Weights of a small transformer language model: a variant of SOAP for these matrices.
Each number is 128 + 32 x the weight over its row's rms, rounded and kept within 0 to 255. Layers, rows and columns count from 0. The size above them is the row's rms in percent of the matrix's.

# layer 11 attention query, 384x384, rms 0.0742, rows 0-10,32-42,64-74,96-106, columns 128-255
size [ 52  49  63  59  62  72  78  75 103 128 123 109 120 117  98 132 127 132 143 114 108  86 130 118 112  95  97 137  95 100  93  83  86  45  49  52  52  67  68  81  72  87 107 119]
[[179 125 157 120 123 107 162 162 139 130  90 230 118 142 145 142 104 119 127  94  99 138  85  83 129 159 142 116 129  90 118  58 114 164 124 117 134 188 156 109 143 120 133 140 147 112 117 139  96 132 135 144 160  70 145  85 122 145  88  74  91 123  95 142 100 132 141 138 137 159 166 125  92  81 119 114  99 123  56 116 122  66 131 141 117 123  88 134 109 108 106 169 140 167  71 168 123 123 163  76 111 134 119 165 136 151 109 112 101 108  55 115  94 114 121 117 120 148 181 151 123 171 209 137 194 160 190 163]
 [130 157 119 157 121 158 106 120  95 145 164 118 116 117 135 129 172 133 124 194 121  82  89 227  75 132 146 101  81 120 141 143 105 131 150 101 140 163 103 115 122 129 156  80 125 106 121 100 130  96  88 102 103  99 171 150 125 108 105 143 132  99 125 192 164  90 144  89 210 167 114 111 172 146 128 118 115  69 121 139 126 193 141 170 119 177 128 145 130 134 109 138 108 158 118 162 176 101 139 138 153  80 114 100 118 138 131 224  46 149 136 117 155 104 109 148 178 140  54  51 113 152  79 156 142 133 157  82]
 [104 144  90  70 160  88 124 115 142 154  90 115 121 135 129  75 100 161 150 114 140 130 157  67  95 110 113 127  98 119 143 140 138 141 101 140 126 149 113  56 159 148 100 109 118 144 175 129  89 130 170 130 138 113 118 114 161 122 152 149  82  86 133 110 129 107 135 166 115 124  71 118 151  98 127 129  92 116 171  70 158  55 184 133 111 138 196 145 145 138 135 106 127 172 172 145 105 121 142 170 108 106  82 134 118 111  75 131 171 159 112 135 116 169 130 107  96 110 145  54 173 194 108 162 199 210 127 159]
 [138 119 157 173 125 108 126 140 105  99 161 154  87 107 176 121 123 124  81 152  90 164 101 173 140  93 160 147  75 105 106  48  73 150 140 109 121 135 159 216 182 120 178 106 163 107 116 125 158 137  82 127 122 115 164 141 106 138  76 159 182 156  95 124 124  84 100 108 152 137 163 128 111 147 116 121 105 146 149 172 137 125 157 105  96 147 141 123  97 123  75 182  99 122  94  81 115  85 137  73 125 178 108  93 125  95 151 151 151  92 109 108 151  75 114 110 126  82 195 149 104  77 181 125 112  91 143 127]
 [164 111 196  82  91 111  98  93 140 149 122 127 138 100 156 101 132 148 119 147 132 123 141  31 158 188 137 134 133 163 164  82 129 171 145 123  90 124 137 129 114 124 119 135 101 121 102 127 120  85 109 173 114 133 117 114  99  88 116 124  92 157 132 106 155 139  74 127 180 113 159 154  86 134 132 187 118 129 140 154 112  55 141 114 139 115 165 148 134 116  86 156  73 169  89 117 150 101 155  95  99 245 188 140 150 183  56 105 107 142 140 141 191 118  42 119 109 110 186 129 123 124  83 117  96 100 156 136]
 [124 163 104 179 140 134 131 104 116  48 161 162 109 104 150  90 151 119 120 172  91 155  63 151 147 103 153 165 153  89 146  99 129 132 111 155  79 122 155 183 165  81 175 160 113  96 132 130 132 159 188 132 133 126 173 125  59 146  85 128  81 129 110 120 105 167 151  52 170 165 121 100 101  78 140 143 175 150 172 170 154  62 152  87 142 115  64  93 107 132 205 123 144 150  83 133  67 111 124  66 116 177  96  87 133  81 106 159 110  83  81  97  96  88  93  43 140  95 133 199 151  59 148 101  74  85 142 136]
 [117  77 124 129 107 149 114 196 164 182 113  88 125 147  82 130 106 131 142 107 163 143 130 114  97 118 108 128 174 109 125 136 165 194 122 114 164 113 143  38 118 121 136  97 124 161  89 130 150 104 132  88 161 109  85 105 164  71 174 123 141  78 225 185 186 102 162 176 107  78 104 123 168 118 106  92 145  99 151  88 139 182 116 180 140 134 111 148 171 137 113 103 151 167 208 152 188 158 106 171 122  40 141 171  85 144 140 126 135 166 193 162 142 138 139 145 151 186 112 139  89 154 138 153 190 168 100  87]
 [106  83 143  45 119 141  86 106 162  72 112 166 147 113 116  49 144 161 208  83 140 113  73  97 117 130  94 121 107  89 106 141 120 110 173 145  97 171 110 130 110 138 102 156 113  72 191 124 156 161 188 194 129 119 127 121  91 147 113 148 143 121  57 163  76 161 154 112  96 188 100 152 129 123 178 106 168 131 178 131 151  78 140 113 141  99 185 127 171 130 169 194  79 134 149 124 107 154 135 197 150 177 124  90 157 126 130 118 104 147 134 146 137 138 140  91 121 151 172  63 125 117 122 194 146 114 131  94]
 [123 118 177 158 128 168 104 178 122 168 115 125  94 144 143 119 157  56 110  89 171 118 175 145 109 165 181  88 150 146 154 149 139 156 130  90 180  91 146 138 173 135 122  79  70 149 155  58 107 112  96 121  68 211 175 169 168 122 149 122 117  97 158  78 142  81 125 177 157 151 127 135  92 172 122 160  89 134 108 100  83 132 144 153 160 145  63  83  64 116 167  88 126  91  73  83 144 145 156  49 131  91 130 137  71 144 130 121  90 107 122 153 127 111 138 115  96 120 121 132 115 118 150 112 192 127  89 109]
 [185 167 147 137 151 133 126 123 140 100 141 145 143 122 122 111 182  67  91 110 186 162 141 140 133 123 134 153 149  99 131 175 115 114  83  83 162 146 192 188 135 137  89  93  82 118 194  81  53 146 105  85  36 148 219  66 120 129 123 121 107  88 118 103 107 125  97 125 112 192 109 132 131 147 135 143 111 125 178 128 118  91 104 125 147 149  94  59  23 112 187 147 160  69  93 107 108 126 150  94 126  95  96  98 125 102 132 106 104  87 118 153 118 119 157 138  91 115 131 145 110  53 118 161 167 107  94 122]
 [163 131  79 113 101 138 131 163 124 111 144 164 120 140 119 121 144 128  50 137 163 109 140  79 153 103 135 176  99 120 136 155  84 154 159 119 161 120 180 108 103 132  87 100 129  69  90 159 199 151  69 123 139 138 119 120  86 123 147 132 135  97 167 102 145 130 120 117 138 185 149 112 192 143 176 119 113 137 166 141 186 156 169 131  97 102 131  75 123 105 142  93 167 129 179 160 118  95 134 108  94 108 138 138 135 127 116 147 156 115 102 102 158  91 147 175 118 145  96 136 154 112  74 166 129 104 136 165]
 [102 128 141 104 182 104 139 138  80 123 100 117 186 138 149 102 112 132  89 115 105  84 199 198 105 108 156 176 184 103  43  83 126 138  97 124 153 118 172 136 144 195 109 106 105 117 113 103 133 112 149 128 102 127  79 111 111 133  76 122 130 124 145  77 104 120 141  95  99 190 133  48 123 122 134 125 103 157  94  89 131  89 117 108 118 114 120 159  97  63 167 149  94 101 139 152 154 139 138 169  92  83  91 115 171 141 168 100  75 154 147 102  94 115 101 158 120 137  84  89 172 122 152 185  88 164 169 135]
 [195 138 127 134  58 159 162 179 135 143 103 134 119 125 141  46  68  71 142 156 160 152 103 145  92 114 121 143  83 133 121 110 141  94 156 133 115 137 134 146  84 117 135 142 146 116 132 139 140 124 131  63 121 155 116 146 192  57 139 168 116 122 125  80 129 136  98 153  99 125 147 101  96 150 158 143 163 182 129 126 139 193 167 146 137 129  84  89 151 152 159  98  93 154 102 171  66 101  88 221 107  86 135 143  89 103 186 169 167 176 131  97 210 147 100 114 127  39 106 147 111 151 140  91 156  87  75 154]
 [ 94 126 118  79 132 161 183 130 140 101  75 146  60 117 112  98  86 175 116 106  76  71 141 159 121  86 156 177 127 198 133 101 129 183 116 135 138 137 138  87 107 225 166 165 139  81 137 102 136 160 174 155 117 126 107 193 173 106 139 179 102 154 123 175 168 183  92 136 164 122  88  46 158 103 132 146  79  97 125 119 150 201 145  90 159 119 131 141 128  88 122 195  82 125 165 129 153 140 112 132 100  92 111 148 174  85  91  84 165 115 115 113 138 119  45 102 146 183 101 131 157  89 102 175 120 104  93 137]
 [181 194 105 126  81 141 132 147 131 217 156  89 171  92 177 160 143 120  84 105 127 187 104  43 152 122 134 122 138 147 165 123 124  71 138 143 102  94 141 103 147  59  74 142 125  66  82  87 123 119  69 108  79 151 167 126  96 117 102 137 173 151 117 110 114  74 163  69 139  82 141 108 113 134 103  99 102 140 133 122 109 133 175 164  88 172 109 123  76  72  81 137  91  85  71 156  80 117 126 130 150  89 101 104 103 114 151 188 106 107  89 119 101 145 164 176 124 118  94 148 108  83  95 122  96 108  69  98]
 [134 102  96 129 120 141 196 110 131  88 131 166 102 110 160  99  97 137 152 163 164  70 192 186 115  98 157 149  58 131 105 114  89 124 142 117 142 168 129 187 182 140 136  76 196 114  94  85 111 114 134 113 113 166 114 139 113  88 175 193 118 158 141 149 148 165 124 179 174 134 146  52 164  82 150 126 142 167 179 160 146 157 105 169  86 171 159 121 115 130 151 160 173 135 141 145 106 132 145  73  98 124  98 117  75  77 136 145 133 123 118 157  64 122  58 137 187 104 124 120 144 105  54 118  78 112  82  87]
 [ 76 154 122 140 151 112 118  92 101 123 168  77 111 128 117 147 144 118 125 105  95 141  81 146 154 159 175 128 116 145 118 155 132 166 112 159 110 153 140 167 108 106 138 127  73 126 169 121 131 152 103  93 154 138 128 162 121 108  64  70 105 143 150  98 109  84 134  95 139 164 132 183 126 132 146 131  78 165  96  97  47 111 132 117 170 120  99 136 141  69 115 153 160 109 204 158 149 130 150 109  84 142 159  82 106  98  88  93  84 104 176 137  64 138  73 172  92 126 152 126 122 101 120 173 180 127 119 150]
 [149 114 142  88  76 158  78 106 141  81 106 147 172 156 128  79 140 123 183 131 113 139  81  78 110 136  41 153 169 110 133 150 119 138  62 162  98 139 124 102 136  88 137 104 155 122 148 147 120 149 130 114 141 144 116 147 159 106 168 128  96  85  60  84 125 127 192 119 128 148  97 105 153 130  32 142 145 165 155 127 122 123 123 133 189 137  59 127  55 136 134 149 169 165 119 116  86 170 183 187 141 163 144 163 152 182 123 106 133 154 124  67 125 157  60 119 122 158 154 176 140 132  98  97 147 144 150 152]
 [112 132 140 153 118 171 144 177 169  96  76 155 181 149 192 116 136 112  94  92 116 191 119  70  97 154 128 101 175 140  84  95 112 109 106 126 155 111 121 109  88  97  91 179  93 155 122  91 139  93  83 117 112 165 114 121 175 119 104  96 202 112 132 184 163 136  97 131 131 120 100 160  42 137 151 167  77 110 146 167 125 102  63 151  72 153 121  72 108 142  75  86  67 113  78 130  64 128 146 120 145  92  69 148 139 156 135 163 165 134 123 135 146 147 221 176 156  94  86 112 103 116 112  95 110 144 183 109]
 [100 117 130  58  81 215  93 134 158 143 138 118 105 149 145 117 131 128 145 169 107 155 113 153 199 155 122 128  94 160 135 129 103 114 114  74 115 174 155 171 148 133 122 152 124  60 161 121  48 112 139 142  64 187  80 162  84 131 141 136 142 108 150 101 126 156 142 150 146 133 150  72  89  68 120  98  74 156 129 154 127 145 128 114 160 153 136 102  95 116 155 137 175 166 109 130 140 163 125  93 120 130 156 152 102 143 101 134 124 181 126 139  52 148 103 110  67 105 102 169 153 119 119  83 132  82 117 115]
 [171 152 121 180 120  68 144 119 157 103 144 147 101 130 169 178 113 130  99  74 101 117 137 141 129 129 127  95 130 193 163 158 124 136 198  83 131  97 202 151 171 185  91 152  90 158 195 110 184 116 142 142 153 173 178 123 116 107  85 107 117 132 164 131  71 141  81  84 120 165 188 130  97 115 183 131 173 122 134 134 109  86 199  77  86  50 175  91 192  97 142 129  78 127 175 157 115  80 117 114 162 104 140  68 125 138 162 149 177 154 174 180  90 107 105 122 165 151  93 128 144 165 146 158 110  84 121  75]
 [149 149 145 152 161 140 108 151 173 156 102  96 139  91 188 146  71 169 127 150 192 143 128 107 121  56 123 140  77 186 151 124 105 126 143 101 120  93 136 116 105 130 112 133 184 122 153 115 144 139 131 114 124  86 184  73  79 146 186  57 105  68 173 124 183 122 156 116  67 160 151  84 145  85 131 120 126 132 163  87 173 155 145  94 116 116 105 147 134 112 146 135  99 134 183 169 148 116 114 108 170 116 162 180 100 169 105 116 139 127  76  77 124 146 155 111 133 140 171 163 139 184  86  87 116 164 134 155]
 [106 167 146 103 187 179 122 144 161 102 172 175 155 140 123 191 175 127 111  96 121  70 116 122 121 121 196 166 138 109  45 107 155 163 142 123 104 152 163  69 162 107 118 158  95 121 118 106 114 121 163 138 183 144 120 125 151 109 116  85 118 134 145 106 101 178 120 109 112 137 147  77  59 132 119 159 108 157 123 141 147  70  74 127 141 192 123 154 129  97 137 153 136  95 153  80 169 196 125 161 160 141 135 109 105 132 120 118 131 163 196 114 104 119 112 183 171  89 135 105 116 119 126 138 133 146 138 107]
 [163 117 129 193 176 132 106 120 111 118 122 148 192 158 161 113 132  97 154 104 148 177 145 126 131 106 115 128  33 122 131  81 138  79 115 142 134 164 125 130 108 142 141 111 156  82 153  71 221  55 114 153 118 114 155 114 197 185 129 106 170  72 112 106 121 193 119 160 132 120 109 142 100 138 101 115  90 146 181 144 140 120 141 147 142  95 155  91 145 134 112 142 152 122  96 128  49 139 145 128 152 135 147 160  89 104 123 116 158  77 127 144 111 109 139  58 138 148 179 141 148 115 152 183 166 117 100 116]
 [ 73 135 142  80 108 151 139 148 152 113 161 111 105  67 100 132 137 125  74 142 144  82 132 164  87 159 110 124 143 120  89 154 126 115 106  98 150 113 191 129  67 161 115 127 104 129  62 127 121 199 145  63 160 125 103 118 103 113 150 156 143 132 177 174 122 142 105 142 125 112 158 130  69 113 169  98 209 129 120 143  82 129  64 127 166  91 125  92  99 186  98 145 138  70 152 109 121 127 154 101 166 146 144 120 136 122 137 178  92 194 197  99 118  86 195 145 166 112 104  66 134 182 127 150 138 140 126 144]
 [186 148 119 134  81 151 157  79 123 143 147 137 195 110 118 132 149 197 167 117 141 143  89 118 107 117 124 135 124  97 134 100  93 131 126 104 100 162  78  86 155  53 115 134  64 118 149  59 147 134  78 107  48 106 156 139  99 114 157 113 141 140 121  75 147 100 115  67 131 181 203 123 130 144 142 103 115 178 136 120 103 118 145 165 126 145 119 132  89 120 158 109 162 161 100 121 140 162 157 144 208 150  45  81 113 105  74 174 134 104 104  76  91  79 136 153 127 110 154 167 194 110 159 165 128 172 109 127]
 [136 120  84  81 132 165 157  83  98 170  88 137 109 166 166 141  99 172 110  79 141 117 134 152  79 137 116 153  65  83  94 185 110 134 133  82 128 145 157 205 139 189 142 166 143 175 142 138  58 171  98 145 141 175 139 134 127 126 131 181  65 112 116 132 179 146  97 162 175 104 123  83 189  97 127 161 169 124 125 144 140  78 100 141 185 108 150 129  83 155 128  95 180 134 152 109 130  69 158  73 107 141 174 115 134 119 155 120 106 123 185 134  70 104 120 103 206  85  90 129 173  83 121 129 124 108 140  63]
 [114 182 215  79 115 145 126 112 135 168 194 144  95 118 161  84 119 137 105  88 110 185 156 117 143 162 150 141  88 148 167 195 125 195  53 203 142 190 113 181 151  92 130 150  79 115 111 118 109 182 108  87 107  73 138 152 157 123 115  71 121 143 130  55 138 115 151  93 168 198 136  80 132  44 157 157 119 146 109 120 111 146 119  97 191 112 180 139  87  92 117 130 152 166 123 115 128 207 116 111  95 146 186  90 154 155  73  96  99 118 123 103  99 129  51 165  81  70 189 161 160 119  56 140 169 121 163 153]
 [132 121 133 124 102  98 147 102 137 166 104 126 140 119 118 100 140 167 151 138  77 117 102 151  88 107  69 141 144  63 117  88 175  88  88 139 123 104 128 134 127  97 134  61 151 187 108 131 131 153 153 145 149 103 112 155 110  95 118 125 105 161 114 153 118 107 211 112 117 137 100 147 145  70 135  98 136  75  76 110 148 106  82 138 103 147 109 139 116 156  92  98 106 163 167 133 162 125 180 150 161  94  99 187  67 128 137 101 134 167 128 139 126 126 121 100 140 186 109  99 123 151 119 135 133 135  86 142]
 [181 167 122 127 122 123 139 128 119 110 105 131 144 100 186 167 124 125 166  75 186  95 124 110 118 145 158  93 212 189 120 116  91 135 131 140 136 133 160  94  99 100 131 146  42  83 220 158 161 128 105  88 121  99 111  95 136 157  46 115 186 158 123 135  70 150 114 113  98 176 174 157  94 143 156 186 172 134 124 113 128  49 108  76 101 113 163 130 165 121 171 164  82 119 150 120  40 142 109 101 161  87 124 101 138 103 190 116 182 172 124 123 157 118 171 155 123 106 141  90 131 159 132  76 119 138 168 164]
 [157 167 153 112  76 183 127 166 128 121 158 139  85 146 124  61 112 207  85 139  67  84 137 151 125 139 169 125 109 126 161 138 151  99  62 157 178 174 113 124  90 130 119 177 115  99 103 115 126 139 191 124 147 109 107 105  91 107 157 174  94  92 157  70 113 105 138 137 131 124 117  39 106 119  34  95 106 144  87 146 124 104 143 112 146 169  78 115 104 160 134 168 145 155 117 121 144 193 134 105 122 128 125 176  93 144 144 141 148 145 153 147 114 106 128 118 160 158 136 177 127 100  83  93 157 141 103 135]
 [164 155  97 125 122 127 122 112 116 104 158 136  49 173 139 149 111 153  70 108 150 106 165 139 188  95 150  50  70 151 158 121 160 121 162 119 126 101 134 146 110 187 100 110 120 152 163 105 129 137 112 103 161  69 141 105 119 113 127  91  71 149  75  90 121 161  96 121  93 114 127  88  69  99 101 142 117 113 143 126  95 154 146 122 158 148 150  89 112 124 101 159 113  89 124 163 103 133 125 119 114 126 111  77 166 122 168 106 119 112 165 136 183 130  55 148 124 128 127 107 138  77  65  70 118 148 141 113]
 [195 114  72 145 137 111 125 151 179 119 178 152 116 114 142 183 110 122  99 100 124  96 143  81 112  88  88 129 143 162 142  69 144 153 108 160  94 139 158  85 197 134 119 153 125 113 125  98 211 124 156 134 106  60 170 165 124 135 148 129 154 165 129 135 149 141 120 139 159  68 149 181  89 118 144  98  80 105 173  52 128 126 142 103 140  98 175 110 158  65 125 150 121 173 143 160 170 131 114 140 193 144 156 133 131 139 153 131 170 141 152 153 196 138 106 165  60  82 142 139 171 130  92 118 125 124 105 142]
 [171 123 151 139  98  73 168 133 142 145 137 124 143 133 147 124 109 180 115 149  61 130 144  91 172 126 145 101 110 152 125 118 163  86 129 163 119 152  92 164 159 159 166 140 156  72  80 152 149 189 139 124 168 129 173 152  97 129  63 131  93 136  72 129  88 124 133 105 170  80 101 111  96 156  79 119 109 141 160 162 123 119 136  97 168 150 133 124  69 141 128 136 114 101 168 148  87 134 102 129  94 122 132  92 160 100  59 134 163 103 156 159 139 120 116  91 131  68 126 160 142 120 124  90  82 176  98 181]
 [101 137  97 126 123 103 155 139  77 123  85 127 162 184 122 124 141 182 101 135 164 134 158 157 153 114 136 110 111 104 164 143 111 105 151  89 141 117  81  92 110 175 115 111 109  70 103 148 188 100 117  99  33 126 113 129 126 150 150  74 164 159 118 119 171 130  75 101 165 118 147 123  79 159 109 154 139 101 126 116 143  92 101 120 163 126 113 109 119  94 143  83 109 121 198 105 182  86 166 122 125 126 128 109  77 129 155 135 154  75 117 214 118 117  94 166  90  40 178 135 117  84 155 123 138 132 106 113]
 [130 140  86 126 133 171 113 102 128 140 106 141 137 124 143 174 100 184 146 133 100 116 158 105 144 141 104 108 162 105 106 174 189 159 119 155 117 116 122 113 150 135 156 189  88 133 105  77  78 146 130 160 149 124 140 125 149 112 179 162 126 116 163 123  44 107  75 154 138 113  21 144 152 129 112 141 114 129  50 148 155  68 148 161 127 117 188 158 127 146 107 148 137 133 134 133 140 166 205 132 113 106  93 135 118 115 108 129 106 127 141 156 123 135 168  62 117 115  92 110 116 157 112 202 161 162 157 133]
 [116 101 172 165 124 158 120 141  57  46 149  59  97 151  94 125 131 103 149 121 119 139 144 163 148 125 154 138 110 106 125 114 126 142 137 187 103  60 163  99 159 129  87  68 161 146 130 150 159 178 142 125 116 120 140 125  79 132 124 127  92 179  74 134 163 124 136 151  98 159 202 122 122 132 118 102 141 129 157  68 161 168 149  83 113 147 166  90  63  80 144 108 151 148  84 110 104  77 130 102 133 150 119  76 106 147 102 176 113 111  91 107 153 109  87 135 141  93 146 185 138  96 148  95 147  72 125  83]
 [153 155 193  96  80 121  92  88 192 168 133 148 143 129 107 136 121 172  97 142 131 132 143  76 110 142 147 124 110 116 150 104 135 115 139 113 124 165 192 121 167 142 152 165  82 115 108 102 125 130  60  93 145 179 130 108 126  86 129 130  82 115 119 138 142 146 132 173 152  86 133 124  81 125 128 158 158 173  86 141 156 130 157  83 228 158 177  97 137 154 131 188 182 178 167  99 133 135 115 104 134 149 149 158 161 142  45 113 111 139 149 137 129 121  94 107 126 118 175 113 183 166 108 146 144 163 119 102]
 [120  73 165 116 124 116 145 138 157 100 111 162  97  91 156 124 108 171  88 155  97 125 127 182 167 126 121 110  75 135 164 122 109 106 148 111 150  98 118 165 120  71 134 173 123 107 136 115 119 130 109  79 174 123 143  98 103 143 118 157  89 158 122 111 205 132 176 112 134 200 139 123 126 117 117 118  96 168 139 145 154 111 165 136 179 119  83  58 120 121 155 132 149 150 125 117  69 150 169 124 142 184 137  58 122 119 154 170 126 112 135 123 107 175  77 113 121  93 126 134 142  34 127 151 134  70 161  95]
 [ 99 103 120 123 107 153 122 174 120 190  97  92  86 109 126 126 107 130 104 124 126 159 118 105  77 137 150 100 181  62 129 106 194 165 149 132 156 141 108 106 111 159 139 155 161 139 100  98 140 127 165 154 171 183 126  91  91  95 128 107 139  82 190 173 133 121 127 155 101  44  64 158 183 150 155 101 153  85 103  91 120 132 103 170 115 120 123 156 154  97  76  99  63 116 156 117 164  94 122 113 129  88 128 226 139 137 120 101 172 160 157 165 172 133 196 145 138 177 124 120  76 122 148 125 131 190 104 160]
 [115 130 117 106 145  99 121 152 128  91  91 121 158 130 140 102 186 101 136  61 113 105 107 124 169 113  86 144 153 164 125 131  56  43 139 144 135 148 101 131  75 173  50 131 102 103 181 129 119 155 145  99  64 132  96  83 180 140  98 168 185 146  78 117 105 121 131 126  56 203 149 111 100 124 100 110 124 132 160 108 157  79 128 115 128  76 154 134 132 155 158 111 102 145 102 142  85 155 122 150 108 162 136  67 181 132 154 150 140 142 130 115 108 110 138 153 101 176 149  89 172  76 108 153 120  74 117  88]
 [109  93 191 162 175 135 110 170 126 176  85 148 130 148 122 114  77  89  79 115 148 107 175 147  84 150 187 129 114 127 162 106 139 197 140  99 157  84 168 129 172  83 162  84  99 177 137  85 108 136  97 109  81 157 185 130 121 143 144  76 135  82 129 113 142 108 111 135 141 119  91 110  94 167 115 124 126 152 131  76 117 107 168 159 180 174  67 105  88  96 145 112 138 112 109  36 118 131 107  70 118  67 100 128 106 154 120 140  83 122 119 152 150 142 142  99 123 125 131 110 129  75 149 111 199 138  90 159]
 [178 134 126 124 186 149 129 109 134  90 139 171 131 131  73  79 180  84  93 131 190 122 156 122 138 133 146 165 145 110 119 175 126 174  93  90 136 123 169 135 139  98 119 109  85 133 177 108  83 144 110  61  61 111 203  64 127 100 128 112 102  99 123 156 100 110  86 125 125 188 140 114 113 157 133 141 124 146 190 128 159  98 140 128 162 141 110  87  38 121 157 154 174 113 127 107  94 141 201  88 134 102 100  82  86 130 110 137  88  76 143 148 140 103 136 137 105 119 136 153 129  20 124 148 193  89  79  98]
 [136 111  87  94 103 160 120 162 131 105 183 171 113 173 126 146 174 140  70 162 178 125 124 118 156 116 158 134 118 156 135 128 120 189 130 127 118 113 148  78 112 112  81 126 186  90  51 117 216 111  81 115 151 115 110 129  88  70 156 131 100 121 145  95 124  97 143  67 128 171 183 101 170 161 153 150 110 112 125 163 190 152 122 136 105  95 140  55 145 119 139  71 138 148 177 160  92  94 150  95  99 117 134 172 137 144 102 181 162 120  89  65 158  96 151 144  94 103  70 163 167 174  75 163 131 153 193 158]]
# layer 11 attention key, 96x384, rms 0.0656, rows 0-9, columns 128-255
size [ 56  65  58  64  77  94  90  96 123 100]
[[ 87  86 154 107  82 103 140 105 162 177 172 134 152 127 124  63 100 120  89 154 131 124 128 175 110 130 138 171 136 125 153 116 155 135 170 191  99  91 121 160 134  94 100  97 125 138 148 130 139 152  65 114 162 138 105 155 100 184 127 112 145  87 162 126 144 109 106 132  96 135 109 173 135 113 136 157 159  88 143 177 138 130 114 116 118 153 209  71 177 161 130 115 143 111 107 105 117  91 108 144 149 122 140 130 114 134 134  90 111  97 190  85 149 122 160 100  98  80  68 148 153 146 113 140 152  84 152 159]
 [149 116 153 142  91 114 152 146 137 124 106 126 183 151 127  46  43  98 137 123 139 138 164 157 111  84 165 154  75  72  63  83 144 146 162 197 153 138 150 115 134 152  99 163 148 165 119  83  91 164 127 129  69 132 116 122  97 118 172 119 162 155 103  75  61 155 105 153 104 122 130  91  92 128 123 115  89 162 142  92 106 161 157 133  89 128 217 109 168 132 139  92 170 113 168 110  98 115 178  99  83 150 106 164  70 167  96 116 152  87 169 181 112 135 128 121 137  94  90 118 162 107 117 109  81 118  87 116]
 [ 93 125 129  96 113 163 129  88 128 180 158 122 103 181  63  88 144 112  91 146 117 118 116 106 109 143 166 128 140 177 219 119 113 155  88 156 138 183 147 114 131 123 164 151 176 145 119 155 159 133 135 177  99 142 190 141 166 122 120 121 142 124 110 170 166 144 192 122 175 126 115 139 153 146  94 143 129 129 137  99 177 138  85  99 123 106  85 133 125 104  98 131 177 121 150 173 153 162 121  71 150 129 147 142 164  98  92 145 147  97 139  99 108  94 100 147 149 120 105 136 120 134 100 108 114 153  98  72]
 [130 202 117 143 147 144 130 118 109 159 152 115 168 112 132 110 138 144 151 117 106 134  99 123 120  95 115 100 168 115  56  97 156 113 169  18 148 131 146 147 128 171 123  76  71 119  91 133  54 139 138 177 142 169  99 134  84 166 126 106 127 103 115 102  87 196  94 129  86 121  92 123  91 139 154 108 146 137  28  61 160 134 110 179 141 153 150 108 140 160 127  96 172 131 160 129 114 173 140 144 125 127 109 155 100 128 105  86 164 114 155 129 101 132  97 103 130 151 128 110 152 102 157 105 109 176 125  57]
 [141 152  85 130 127 102 165 106 146 142 173 176 144 146 160  85 102 130 108 120 161 169 108 165 130 151  58  73 105 146 117  92 182 143 111 149 108 135 153 156 107 149 170  99 144 114  67 160  92 101 173 127  73 117 174 145 118 146 120  60 106 109 139  59 144 133 116 118 132 134 100 110 145 107  68 125 151 149 135 102 135 186  87 154 159 139 130 136 152 111 116 140 115 146 145 161 115 129 143 136 166 111  80 135 120 109 102  98 116  89 107 132  77 146 143 143 119 150 126 131 174 120 137  78 122 178  62 109]
 [100 136 131  99 146 147 103 118 169  74  66  81 118 100 103 118 171 128 123 145 102 138 161 100 193  97 109 108 105 181 173 169  62 112 149  79 142 110  88 113 124  80 104 136 122 165 154 134 202 157  75 161 123 118 130  74 191 148 133 189 130 123 117 123 155  81 121 143  99  97 172 182 134 145 146 106  95 133 106 127 153  68 151 154  92 135 102 140 100 131 137  64 137 110 103  70 130 132 154 120  91 158 108 132 188 175 174 128 149 184 112 124 113  90 161 165 142  69 159 113 101 108 113 162 144 152 112 134]
 [109  86 112 113 139 144 128 191  62 149 125 105  93 114 159 199 123 149 136 122 164 152 167 109 124 156 225 103 107 109 151 125 110 129  82 118  58  69 160 116  93 117  62 151 131 166 188 111 195 131  98 111  86  58 153 107 141 110 130 187 149 167 158 188  81 118 134 154 134 177 170 128  83 128 125  92 136 117 175 156 136  91  61  98 113 122 119 117  77  87  85 138  87 144 109  85 143 138 121 137 143  99 165 127 103 128 168 137 125 110 177 134 207 141 172 131 118 137  58  87 121 180 115 129  89 124 161 125]
 [156 154  88 183 160  95 134  86 160 187  78 194 165 152 179  50 116 121 133 126 118 136 153  81 130  88 140 106 149 110 152  91 129 168 130  87 129 149 119 125  51 138 119 113 178 156  32 155 105 180 128 110 144 125 119  99 111 116 113  96 131 149 161 161 119 123 109 121  71 175 150 122  99 115 105 117 147  78 106 133 161 139 116 110  97 142 190 111  77 134 151  98 130 138 110  98 122 167 111 121 165 148 127  87 146 165 155  93 120  61 131 176 164 130 165  88 107 161  91 137  97 119 123 112 135 154  79 112]
 [148 133 109 214 142 154 148 112 145  96  74 145 101 166 155 202 110 100  89 120 173 190 130 113  56 113 136  76 122 121 183 135 116  71 135  96 132 104 175 181 139 112 160 162 153 111 147 143 166 115 112  84 123  88 116 113 165 154 151  92 105 127 152 133 100 157  84 144  84 186 149 182 111  88  84 138 144  93  57 164  54 120  75 110 135 141 144  87  81 140  96  98 119 111  56 122  71 127 186  98 188 130 106  76 166 164 130 121 137 142 130 124 108 164 172 190 144 157 118 160 106  87 108 110 125 115 154  94]
 [153 136  86 122 123 128  82 189  97 144 212 111 139 138 166 106 106  89 180 147 138 154 115 136 124 111 171  93 127 200  99  94 134  74 164 126 144 143 119 122 183 132  71 104  90  73 173 121 117 140 145 209 162 154 171 155 106 214 118 161 115  93 178 134 143 134 161  82 154 153 108 119 151 109 103 144 171 169 162 124 144 131 136 131 140 165  95 119 180 128 150 134 160 150 163 127 151 142  99 146 135  93 124 116  83 127  84 111 128 108 127 137 247  97  77 108 149 155  81 131  99 144 125 165 156  92 112 133]]